Part of a small language model's weights: 2.52M parameters, rotary positions.
Each number is 128 + 24 x the weight over its row's rms, rounded and kept within 0 to 255. Layers, rows and columns count from 0. Numbers have three digits each. The size before them is the row's rms in percent of the matrix's.

# layer 5 MLP up, 256x128, rms 0.138, rows 214-255, columns 64-127
101:110163111097112138120127098158093118089118122105138123137112138136120125122111124091115136150103138143149139135130184102102093168143121132100153130131114150133134103164107108137120123098163160
097:125105115128115174112144130141097120135147140136121148128166173155156171121135112114132097156145134164094154110171091103160167173128173119149121134147143077136118121144185138105142136089125107
096:110192132146106110097114107092106155148144128133138095148092158154098115132123156117165122114118096136148110070089126135118116117126111077119129153164120059099097109076098097104163078061140138
102:103141129111124126140098135114107121140133131156170089144137120131178111135140153094112092094150155170129131121092144139096100116154097072148154177106129147140108144082184139112121120092115153
088:163128105160103124126131107116137125117076119102139144141157075131121118169127139159153130170136178078151105167146126151121128127162090123097112119099129091140120135101107129164149113133144123
102:124148116141145126153151108132124127075139130114133109125073138122067151165093114172134150126127175128142082137143133112147124110148150142144137131121126092142123122148121149124125139095099173
094:119127132192094130158129145148146187120110138138127141125135127148123110131144121133148131140164136111150106105169132134139140109121152105117144118050122124111144161139122141122122133111128077
085:108079126141123168087168129147145138143095143136117099101140152116139115161140111086148122148194129125158110134125108130115150122131142163125072150131126118137142069162168151139111111115141129
104:168134104167107132140154114142118119135151116159121177090140098112155144162134123132147155107128105123153145154128129108123107134086099126126156087118095081162110147100104101186095132115137115
100:137089128138115115110094117094125123130103151127085156186153145144147138112106128114130143143184133156136125094115129108128130133111186137118099127148139146095101136135095114145123122086157133
092:142149112077101140137135172142190117096119134138154123114151084098117135116160143109107131104115119110129124089172102125135108113152080133127145152128119165137097166081187118133126164107163129
104:115135144136155106180138166139107127122141115097079084120141119111136116196067074124135118107124114161132141131099095121144121130109121139108089145131119092127142145179140125152106137090107097
097:093114119128127111122135116151096118150136122092127140111154132126164130120093125142142157143156098136102077127148124126145106150134089097136122147096158143135099045096095124140122180128130114
095:129153104172139182129097100153135159116147121148090144179110161134121134138132131143109124151110128152143126087179112126124117114113110159102108101081152116144143083134145154152159134118112141
100:127121126151116153151113124088119167108133078172095123134174109156158169130121151134141088114115134147114110165085144108151084148132116122116115101187159115184105117162117116074113126131091112
107:102168146124112119138149121117087154122115086151129107082165133176124141156146129100136093113138085106099091147138107138144137131128111172098118110128134167092086162131130090090133114133091157
099:112130158094143164125117114182169146155128124122130134119144124120147136129166111144171133088167138168137135102118131157143136159104146095103168119169129133136131119102158093140138137125127158
088:113084126089131160155105168161153128101120098153148141116104127144159138128166130129100099118118147139106139158167114092112098168152180163112131141157144118158140165151136134075138153106133144
109:133151185105142181170134119120157160145146126151113113155134128114105086131155118120133124113078125119141117149084120123123119131161065148075146110104145104140136139177131104146146078106106137
099:103123067143100089107068112139168109123126143103158112144095122124124114131146145129146140171117106163077129112107098106140080093118125091130074157121124127114130117128139091095102138135092111
088:121111088154116154154117141115141107144108095084165131113114160123183124098110162138083135142137111154077154137135094075168130113114090132101126126154143121115137146098188153134152131135160160
107:109093130168114144097091162145144167125135091098141143097111095097117160142155108114103110091134109114137098158126101140138158101141103142143190129102175126098117114087136119155145147133141108
098:088132164097127102130125098133083110133117155140102117123080093168133127137119128137145175142125103151178128141121131131112126119162169117106125156187143135139132123122105162156114121136102123
101:124089112150124106140147110131149099128125161127141142148084123148118145151161140128142130175083074146180114141092150142136118112149134184096122132130135124098144115157151135115130174154111130
097:083125125164160142100142092092132112124114130173093110114089145118129171149177094135114167115156119140135124123150136124121161100159139119124108131107167140124126147080117122125083143145125141
098:153100157135160146119144090105132113108151133131118152102149152154171179120174104144137124133111101134115134106119092117103085093100159162090120129128135102105099172141129141122090133152122098
115:139134111138123078101131122168101084141102091155162171098141116149149138118117153121115134119110123165121135116132117167128146099112130122125123096144172145093159168140116145129140113132150123
098:128115112117130135074145150126134117106156143103102098114103119157168148102097163156117110147128144129100119140128147143137125152153137129110155141123155094139113137084111155113134139144158115
089:111071125063124131131124127140056140113150139070140131114102149148146096125099135144110114149075114148113123147140127168162153120152168129119144152119096126154113114123152096118102163168126106
103:100101095152109120133135138132148112137131084159130125144150155133143081144112128121133154114120120142131176130136111144086161127128170112162115087104137109157101089135154115104117119099110147
105:140105134117131173123079144136133170098154129123127160167103133158119106080113171132153139106129157169145121154101104129143145118089142178168135126108147100130122172131127140087173153142115138
098:093137108118170115128112129109156105105120170113086113122146159127136139125122132097139090140104158137120139114121154143107118150129181101108125159146142116124150131119159150114102110151138108
098:086152100130108093144091146082096122134161132105151130138137131138161068143141123133144160158113143079144133155140103048138153114179139164140134117127132142141116105108137136113155166102145140
098:137109168088129134129112120121114098172125180152130169129134115151139119115093131100134117150151086142114087153132121130143130115130131117166097133101142111132151179140146120118085108089142118
106:121195121119099152174125164137107141132123122130120129137136118098144100125152152129141107142105161124116154128122140127145082137142135133110110127116167155169097147198120068120170074112176114
092:167186114112106092069150116121100126120103145152132084120107108135119131141147118100113123133126126154149148142142109152079100146118111130134118125122139145172143105099127143147138144162146140
095:138155154135139158105112110141157132124103137114144143143136115163123140090166143058112124163143077149111136131108162133100118113146125165154137110131146143077132145130102150110122100094138116
103:133098148128133140167154139124120135091138097115153123144098154117117119154154143149156111149150175144108101096114145104156140083141096102151115060097176130161121137139138139159102137109105113
105:152104135171119099131118152133159077142079165153102093115119102106111123119115148153132087124120097106147106151154138149123156116159073131142129115123140114125104127102116106145117105119150122
100:162102091131117112088124124129139118163098148108125120103175091123130096103108134189109115134149120143173094139138094113141140113153073133132161117137115121119111103125084128157095120136135150
096:108149135160111118127132135084133127168153086094126126141131112133118096112158093144153126103156120153146141183112147126106149113094138109159078129084117127104093134118131141091139189163123126
109:138160109132135104092057120136102144134151166109199117130120124098134092165114154122106138167103117113101136097102077143144132149152154146149168135097149126126132174067129136117114187157128126